From a checkpoint of a small transformer trained on Wikipedia: 4096 steps.
Each number is 128 + 24 x the weight over its row's rms, rounded and kept within 0 to 255. Layers, rows and columns count from 0. Numbers have three digits each. The size before them is the row's rms in percent of the matrix's.

# layer 10 MLP down, 160x448, rms 0.194, rows 0-159, columns 224-279
095:126140114157114132102100121117153139156133106105143084145169110120101148136091131141171110150130127150109147128120138146141158116097129121135080119095157156116102147145
104:137140162115126162130119151142129123149104138144150130119145188156110149158121142095147085075108096138145141108066165141116099097112145128136135160104113154136122078148
093:086111138124090125095151119117169136074145140109166137120068110171142090060110186137110141152148091124141166164174116097092144121131096114137117109171135118114148152130
103:098130142165107128128151163129125135153125109152124160112131151136102102126114120113113120124125137134133151150147102132160158140145090163113118134145102110102136151095
098:132117102109100113114110145135171135073120110152137111089146125146127123141120106122130156129148134110127120153091103117129144119120164110123133139152173110125132113152
105:122111125153125141147151139115121116121091142144079120138061124109136148143161136184112125112144138152204081161118137123111062098137127147077071102088115107114113110130
145:131146144157143120105151140137105098101150096147117149129086130122148128143133108109124115129156147126109104110092181146111101119136139160159118095104129110154163078148
096:151149149114113135171135131139175099122142103088116089120136141153120123156131137138129159101106128098139135142172136122167124145132120125084149123142155117119100152178
099:158149118136151113141161107142129125101120141097115139108135170130121113113146128148100142156147092122145099130098150168114151142095092115144143145129163123126116161118
097:105101131169131141162121126113126129097145113098119191146092147154107140139123153148139131112140108128152144117081195111122111121083117168127098130115151112140103170190
091:137123137113118079102121139125092109088102155100090185088116144168108108114148126143084107122062110126126126166113160111125109169112094127131126136138138144113145120084
098:146141107112123107142128185093141132098156101136078100121159147131118085143111086109121114089147128161138087094117107129107137148168085117175139120133116091166146163150
105:139168126099168136095117141137110130106166150137127162096115138090120102115134138092113140109125141138137142093136157137126121111134099133180145102110131135132073125146
096:116152144118126122091124149104178172138116092131146138154142107128139091186129130097121156171139158153096117156101077118134101137140093113130145133098114137099139141121
091:163126190128128132146117140148090161148076160160149107126121130068160155121126153103125130124142129079157160150105098135133114116150107123105076110136120110138138155149
094:121160122181170152081108146126152095080115067127121129130121098110128142135113106099146127130129135099122121138126096126120116094110151155145096153151118165084152122129
098:097162109162154126134091098160138137164145193119104142127100132127120094116121140129140124131153107097100127086151146162108131118107142123113082152125136112097126137110
104:139106134124176075110096150127182110145139135103164144165143101127181114160138116110166114132147151090128086158110133134136140131151120117128132174098120123131138150129
107:185111195129118135164156102141113098105172106104104126120127150110129095129141140118158151144120137122117172106126116146127144122098137141137101135146123148158123152132
113:112164161138158155102116087112103114148103100173145123119146118103143150087146120119135134126070145136129150143149134104104091145107124124137150129112091122104083169120
095:095155122122117114153116144131116129138135175141103116132136118104185095135131113111161146115136129125167095143164109102124119167123134113146123135170131122141115160153
096:112173106128149133137094150137149170149130136124153141118130127130116145138135153124126122123165142107154126164162124098108110144109111095083094105127155139164140118135
105:129154114118137095159086132119137127113173143160133126131106121108117136121101162127098141107103127120174114161147084156153136174143127140136158148147116142117147145109
098:150116146142111106054132133129124126115106144128125142122143131122129166135159103161147112094104146115156129116131109129119141092154135140082098081103123090137121150130
104:104131115141091116115154141152123141112141122135147134108117150126116112140128151139123131082126132117126152120123110122101115125113097168125081130113133140120145098133
107:117168120114155074108150116131135158145126092140133111141113147131145192159141096061138123147146120156135154175141125132165106107152135097160164125115132109128105148115
102:095118114103150176114052115131131113101135107145153165140158163160108144168153122095150110117132140085148090137113176131163078129115155127148124159086105133145117133151
098:127106128135084133120141148145142150130133122095103129124142108107095136156092142134161101136090125150094151163180159159188090128145162150116134100095113130147093120127
098:151124119101117118163139097160126143149108140155156085092180140147120176157115078136134100153140114107111152110096132090128110117111168055086156122151095078125161099107
094:146107124166084139149121135117117099149137144165114161125142140155127161123115118128167141120112164121168126110107133127103117145110141133146186123109126149120144111079
105:123104132143129148138144154156119137086165139125141115138147133108106121139155161100131151105161128124112139149138140121097126121145104146144123133110139067109160090176
103:141151095167154120089115147146130161161111136123147083154145111147115115104074115127123119097073106121104138167124094132118121166101157161076117127124091133139121162136
101:103147107114114134104143130143122108136121142127113135126160154121133157109140086118149127114092143109123093120107149159149145120124149162082132122123096157197100154130
095:119144141112109127170116165154115136144102163111154122143099114084128103105101128140118140142093108100135109105096132104118113135139146079118117126153045146163115116154
098:140099132150110136138105116103123133118138114143112117111123107107142134099121102186189168111146121102072135103129126161087126167184154161151147082142109124152152097130
098:162132121183177076140138109166142101134150147113155141144125140139113125108160102128120109126098145095161132128164127154113149110130167135192091143140105135120100129125
098:141111159121124127124133150125128110157173138156170135131151132102138155145151138114177195127122122126064156137099130078097118122107111127106118125169114113128131113105
098:135096154138098109126127146087080155092136119141100114122125148143108119108112104166131156116133156135102141118088151156138124142149112151100126145121105096165156110137
108:113108142187171100120138190149140177164138157096068128165099134112091066132142126112103137137137084149145091134081121128151139075133131177134147143139153157094133113145
097:113108116149156128133069087126073121105108141128092129131140126178160124122106103153124112124169149160094129108093126093164119100152104115150121159144123106069131100129
100:150102124155083124122124156105106137104086132167086098144107110124106077124102149122113125109114104127127128122115134149143090141140130144117090143084167132095064120127
105:139088121157156088138102116118137117104109119149120135177131131134091143082136170142134118128102148125121163126140136085134137118156130150153146150088099098094151195143
092:132119114108143086146161168114138130100095113122126147144134135156126103094094124126122128127129144137138133099110131107071146140157100080146125133142105117120094167132
107:152143084166162148131073115116087124104135106112149154140152143129177153109129154102135145160110125108156116143104121088157172104120106146112105126151112199155139154096
095:112106106098172102124133141110148136155109160110144123157098067104131142121063124111174129148117111134112102134159128120123122125166152145122112133100119179115111108106
101:131112114163107157151152131105127138130117103117139110130170136151131143121122113124159130130117103116107154135094117112139127124154132121134094121121082147140117102103
103:158165104144179102103130097174113083132147132083071136106133155097112126061147137163108175152082111080124116119096109080139166124101079159133166157150138103137124110160
094:147136112063123122179131121106133123133135124122127101095122087095133166094100139096110130139129089134167104170165162132089142140107119179094131132150147132143096155141
097:154116087131152162104084091149118116161118112160114147137127158130163190148103161121141153132123111136143140132133139145133077134118115078167120107154147128125101133130
104:150141125139130151140143143112094136111121128164134160154154115115092126147158122140113142125138140101092110135126131153131125099104104128121084129128121141105124146100
106:152140095136143154161095115086086161102099128147126131078146117161184141142103141141137122114143164185158117117172137142085097160122101106131121110112132155127157163100
104:174140142143098126110080135140127128114137088141148154126179168120131173140124125157137152112134153176107150063130131148174074156111115106171149134092120111147146137145
102:147141141109116109110103158080151158125126160140145122124167104139092092087113155104160074131107102125152112116119144121100136137116044077165112148134104103132161136109
097:119140165141147126118150080108176123188142090112109112115113114089118135087157111153122120118131167096174145128155167131127143091191110123130126117133121135187110121186
093:144121109123141124183103081149126099109156132144113108118121141108124141123098170101121128136155149189154153174124125155085150136154151178128119138130157158159122133134
101:165128122178149123105102088134128137110130138107132085131091145087160117137130118164081171135090144176070119125111124181120102091090136130144122139165141112109132082084
104:131142133106148142164155124138103150109085090095106087176157136140127142127136134103155144107162115128124137135101132137123086121113142124141140159096142132115087156088
088:168145156138151107064112104154154098116158129126140126114143153102095099116155093110107159142116129137115145147121114142139135116118124099171174112147161110113126096125
096:103108144137109141108157141139133128144131113180144096103135142100117123087151131102148150156163090120129120102153177103123146135124126139112142136129140144132140132149
091:080113074163143153116127117154117106123164087128134157113112080125186161142124142173119147129124124145092120127100070131128097088107115097156122140166124144164099167138
097:150149105138132096135141148113121104176100129091123125128113103144165145090110117156103122124136133113140114129158127103085105113094136136147118148108092192152128144124
110:164126128133091058118143103113139119110164105137135135145116121130131147143129143111117123132123103144153142130101123087122149128124116132129101132171148107097134127116
092:133136116138070134150153096085122138121109080073097115133109130126058081124141137152140126154117132155168103160142155136125117130107137089120109156098151120164137158123
101:109125107148143116126141131107132090149153142144088143139098145140130130144106097140101113139075166140082163119146128120149119136147139156095143160107115117105172153129
096:110133122128111140096130128104096143159137124148146131127119157126165151100162105130112191079158096125112111107167133094131123114144133120115166139100100145109148086130
103:177117135103127099131147131110145091136133163146111163109119143143153155171126134151140121114125162119135193117141141138119159080110093105170141128167121137087137100133
100:114127149121128097146125131165136118121103132084121148111117119124122095125132148139092178105136113112158111113110150110148114113093130132136116071110125118092168094156
102:163153162123115149140135164124102150146088091078095119116142126146121144147135169149126070103092122109120107108137118146134160142104130143131085095124116176138106148110
098:133147134087171128104148119137135137118094115097145111122129124105128136103144156124153096086102114126147115131138107129131136094144092189106131163147103127076130142100
097:123113143148142143099121165118135108116115115140123163202109136132116161116154146153128183120139158137092104137135122132141139084158164148136127141122158126112108097171
107:155114119083124111132172087098121130126087103149164123135118076132107154116110113110136141128125148122158140144101171156101170111069170107096131101103105136165099127138
097:138152159148121097093168127168091146102159158100150127116108178117120097160135141102129121104135135104134141155149145173122131147134123141118152096121128139125099102105
102:096100116125102180096138125108114174112153142142146120087107131147071129138140139120124119120122130129166108137170157128124168127116160078106148154151133100109149121109
103:079119169123139127136091146114124126114156125116122146149116154143130101076126112146145151126123159105122107095110135130117095134137137122132118125134061121134174128101
101:161132119131095084125135156123179131141171173153130102139137099094160119111148094142128133148117135131113130120107126112137125099129104159112121124132143095151148176129
106:112118116088109134124113140167162092141138114121166122081135156102153128145141152118139112133121144092158129091128137109128124148167068105117098113160113148122154108128
092:134098143108154129108140188122122113139121123062117131120135158148116119152123082119143099101097121130115109124135131143138119161166094105188153162109085146140113153117
094:183077160129105107120175116107073112088156153141101120138121124108107096165133111157135108112133153095159140116177134136123118132069116148133180152124081138140126074133
093:117130132109146096160127109166146152094140138092120118148121199138090164111143148082110129134133099128136138110135106127099099188134101124113131121162160052149071102074
105:139124113156129143097137120131133068112114086107109140072111118095134118153103153134125142088151145131113153090124088128122094125094106132134123062098118147130156079144
096:152133151167163132148101120108150187129105107078123135133157121135121172141098169123127151111083139169143163089137151150124172092121135124109078086134122182128131150151
092:152128122117172163138118155142131122106102160111127122103146132124157106161124135174113106102141154133138188076129114130138117137129116134177116104136127109117143091134
096:097121109109098088160118141175151131085137091122092110115142137155065128127177039082152121158135154127110090137167143121161135125110142144103132056097125119108103114144
097:103096100137134132116120091113153119150142151164139114123110103103084125143142130133110117164128150135080121102135134155099152153114121163168092098127147132157107119126
096:159190139119118133176157101150109159118122152121136148095136177121087141155122113138130153107123107139131184102138152168154115164120145123144118141135166130109130175146
105:132134092126106131145111121128076114107140102114075165121123143138118093146110130137076131138149099082109170148115136074114112150134114140121147110164187131116155130143
091:142146083094114148086146147098092150106107107156122089073128149190127119092087136161142133100177120121162089112148133123119161132128156126107154153139152145142118110092
095:152110101165144123118110106131168107111155114164165150119116129207141182097119082078090120129111151134093091147115135103135154134180081165107115139120089163131123161092
097:126145104134137131071115106133144135101128112128157140136116134138134111150154181157114082108144145095167107122106147117095127122108147114152113119090126108143186132103
104:142131161161105131109148108191136131133110152104140102092141104120145110166136097167160124128141107078147147132117132096148144118098121132126125163091120121104117106170
099:127135165108175089126116143150124109156090125130118070123135131116107166093105098141086129125121174153119192104107137128119082099105130113120103103147078058132128106115
092:122090151135094111112120144113170110147149130124156093152136052144162171126135156147138108151127142163130156152131155151110124121125139158109151163129110130117119103136
099:101119137129142156135156147153114133206097164115144141094124117107110150156103164153109146170117142138114140114157119124119134172135124132117102100125137135157170113134
103:108157164106148128182130138125123119109125134128113099125138142161118123135116120051135094139130134139118137136137113106125153137097133184120083165141106118161138124135
110:145129094158149134145124122129111142152112132113124076076098124108130149117164124185122127108136139126111138175107124185114141119110132146117115089130150136101162128109
099:139103130132126190151093153101137118120160137130119136129123143118142131167169119123162130126123128109118162118129129135214147136156149123135101113146146136152120101134
108:095107151135121130091147125080152157121112122171106150128123114156177129173150151134129081132104140168161148112161092114157160137111162094102118158113075193107119126113
113:131092116169115175119143088109126090150096166149129141098105154174147140139091142152153129187119115141092080174119123123116105078139122070108091151139160120127127119097
090:138118143124111154126162145146145165121130134143154103119106116112127146169101143130125102161127124158140156130121140154110145124094143142124127173108140118095135088092
109:158113138141149143117107131125128108101121128144138135156126165105117101144166149131101156158128110129141127122138152140131139099176149134077155152141135136113146099099
105:116137151192149136128123120125121111109124112112170127128148134146125113140122115164064152109155131171103121113137159113102112098124123135153134174116164126082149123096
100:132116083127130113138099120131121156149145142164107161133134120097112150132105130132141142146144165080126133140151150129151106151113072132146092080195154137142193113132
101:147134124147144100120072085138140141199124103169124138136152107129164085118140123144147145088154124123103130103167117154117077143145116150130106185121145101109152127144
104:139161109146117128146105143108151123161164139110149150119191113101091141116133112078116116126157154137076093143164110100157128119112127111150110147099094094147137141112
108:125150155116126113150145147129126135132164072156144145101103110109154070112123110140150135195152139120150125128151150141128090126096154119077123102114076134117104128069
098:120117110135135151151099130131085136145148126141119115129168143121188101151125116105123109145118118108091102120109181188114127128098114118124149188101124127090114129101
097:149101100139116093134151153119190100125125138131122122146098112158104162115152119131141151128145132107140113113096184130146169131126128124120105161120118093149143146142
097:118108180121068112097126128151124130170125094067122131115082144143126142148098124127166133127129140146134118107111118136126100134132155154134133145158089138136134153125
103:115148079134139142139113134147124094164127144108132102114105132095138118132122130176119117094139106076115117134151111148143159060102117119121143148114151130127171106127
100:129141128126118122138148094062125133162124132127111094060149144107129096115141157133128112098099125141072135145092141133109118104094104138108127135174147114123107100125
097:123111088182111141085120124171104113157130111102139080158165135111175106161153131119138157127110133129153137131138109130142130175087133139142143147171116126124111129133
105:078119155106137118119133109088148125135111179156179072126167143139145125155142112110137106097158139121117168156108117136126138155132161153127132150085124123111143158132
095:154148123109139127174157132142060109090135114089144103135129133127152130129149144127135085104115098140093133148147146124125090124153140164149107113073123121143091138128
087:141170104133146128091115145089119117175144136118125127091129090152105177116128138119129128138135118134143155158145092110133151130116093125109102138133130159157127122097
103:118093142158154128161108107126136129137127114157097146151153139129175142098096123120165150170111082122172156126088146109111122121161134120136109161115148161114123150144
102:105170136104094149165154159119153176176182135138087139113136141125127089101138154127105129112127154089118110153105097128107114128150148114122120129115163107155144141185
093:181118115133173160142118131141108111159152134139168126107146128101108093127139102153130125117091179132146134145083138093114149140123106113153169112105124101129146146095
099:170132136127132112140157141097135155163116135146085122158134137118100152147092120127127119114098133133134139054158134113112131141133122116105083116188107155137127089172
092:120069150131157109104121135120112135094141124160154121077143095118163127099064103116150148152134103124114089127124113108119115146122107131115127108138103139076150122114
095:112107113092103116130115124117137117128141164120121184113097129168133144106107105138091149153112080101090125167097178150135146155140121134118138144115131136159195108107
109:124129126115134133129106159065142148092081155144134155086119106113120129140159105135107103076117144153117095129150138131136102127121142107136087130144094135186164138158
101:123135101103170112146131171103149081133118114124144153148139112160116132108122092140141097108164138105136151116171160120118183124164137142142128117112135151129115174178
104:151167173124179160104112131102069101104088110164114105116067159113142135119119133099102163136131151142131146111089118112071100093104095116142148100151126153128111113131
090:127078145133114112130151155131137134129111159122130121138147141115084100120108116133137095162106118135144141140146104067082106151144153120100179123113096124087093121134
093:136164154161133171099111124131152118103175133142137107099121146122111174162206130096090161122137160124105128120091120173151143145119181120171121119144140098097129144164
102:135148161119130118139112092159127161112182126158146152086121128120132153121132109149142176170112135123161153130153140139123159126150065126139108080112076167166121157126
102:119130131153143084127133149123148131140074111120138150127148152178066138064127108123112157130140056076116125164115131119147108151130097121177122109100117128089130111118
100:088147127087103129121129080113094118141143137169161090115118164110149126112126145122124096143145142111096127130135144117056121130112138117150123149117157125112159113110
098:102141143148146145116138137127126149138108102135167106121191151121170125166131119150158148098160110125112120122127119102052089093154082083154156083112109127131139134121
096:155114148127178096158144126150143105097155114097144117157127111143089179111123089118095152145144126141149130141139165113111101152126108168136144141138115119117097137109
096:149111122142136118119118102106108111134111155138109117120139118116132137114103107142143134114138129109152128147144103117134121132159107159091101118125126128145173153105
093:144120125099168106172110118131127111099114142139135171084131139121140103114130174140163119088132128130173155161168098090104112117125150084140124144157124111105160103140
100:155131176134100153140164181149145167114096107186136141136145143152141138125148111144142116157157119108123108073111117080153161101138068137099141093084130102087126100130
097:090103073165153095157098117146131125144107146125133137151111102146148147132135081112139140142094168099137179166145115100145144127152108119157147161159113098115147146141
109:120118116140179134139088115097080083109161136131096109116139126132097138102135143154082141125132113134145114116140169153121144138093144099114160098161137154133114152073
106:175107133138135118121150121089152126173105138109100110169086118117121133134125102123160143109127112143107129125152104154121131133150110129146150094092123112133091111100
091:128139100149107099156139163159112150098134147127134132135113122147142147144121105123117111130118144134154140163154086125120113118119133158117125092171121108141081139111
097:140099171089093176144154100146130059149118150140124124101126149123157109093167147142187132145129113108114144136125123129108099138142133148160136147129146157121170122149
105:131145117146095114156095152162154119163123129099137104165141137120124150155138130143133147114170139119107183099140115172162143147143125204108166125152083090118117104115
105:105146153138123132127168147123120152136134158144095157129133107176068090132108121157121089110123112061150156135115168175132115118140126152127124141114123152204133154169
102:158137170151149122075188115114127121126128115134167084080132145091096064123143110084184162119065124098114107102148125124130104122136109139105130115131143144106101145132
104:102116133120125116078155109145078099085126109143110158106094165153136122114090110102124106136101076118122140148109092145119132135147137126132117073122150139161088095111
107:149190139158116119107148158127119110128108138130115113158119180148137119122130135131141164123131115142130149102131154101105093178148100123097130152119112117138134105110
098:119157148151127135112106129169142128140167155132094142116129117159120098138162082119127121125160176164119103071095132150122143139120115134108120169158128141142166137084
088:097143124119111126136049141181096100145143153129142119064145188161149124126122109120108135093128131120093071125136143149155122129133103124105148122078131135102104136099
091:140112114071134133105139113115112099110109145142159123125099156131154129100159111134141109077120115123164098122118098104134158118107145091136125107110139134111101115168
105:111117134136124143183109198127104134107110161155103089152094112100149098132098141136126100150123115139145130146096122083109105096109176172161176123123112131125126135126
103:126114163150164116111141124112154164158138134092140120127141128186132138110112144157124122121143117167134171109126155128141128155158113150140138084138146114137108097126
105:144110148122140107104135154214139133143134131104118102099170107122133151129124159087117073146081087107128120099134129148155112145099127123117112114125149179117147113124
104:127129088148151112111126150128145111122107149098123078137088124102152121138117126099161109131132170154137172142149131126088121163101139119113113110154100116129079069135
098:056174127129124132127141152132112133122136162134128098122139136124136160102122161141147169149133111113138128137119148144097122134163163125134128144103139138173193142097
099:101142137176129136106100139151113101108133097132095110139123121104152160093134103158105129114084150113115130117130143140163141104141133136077136138086122152136134117143
102:135126135155107128113144144144142105155122095098105123108148153141075147110103193135134133152123196120165126118129128121121116083119092097143116118105149134157121090114
103:113108087092119161136123160153132138090106122084148150125141113154116135118167169128154165164146109112138103135137115117142113134096126160155095107122108183165138084106
092:129120132114147138130129144144154107112168139102142139164130133122119122145154122102115145155149144151119162155118141141157099124157145152149137126080124115145123133152
099:119180142133116168116140161126167119137112077137155136106155099177086158115155096140137158109125090111117150114112167111160131085120118140134126152133105103128194165133
098:089104116169141133171128124141150047130098079141126113117127162113112132108134115078140117166106123123087115124122113157144131168141144144147156155134122105176149119120
100:097155116098157177098085154142129122171099154152104155151074161128136162111113127124108142134102154134110139117166140064111096168107114073115138144127090121115152117130
103:109093121140138137120131160131164118100099094128190126121108113127080157148154112119129100140117141123094148140121096125130093089128118146154131112093096127142124116097
098:163077105109116108154105153120138160129158191099102139096136136142145138151121165128120113069139127184142132125149149145130149129112126130157094123119127115144138156154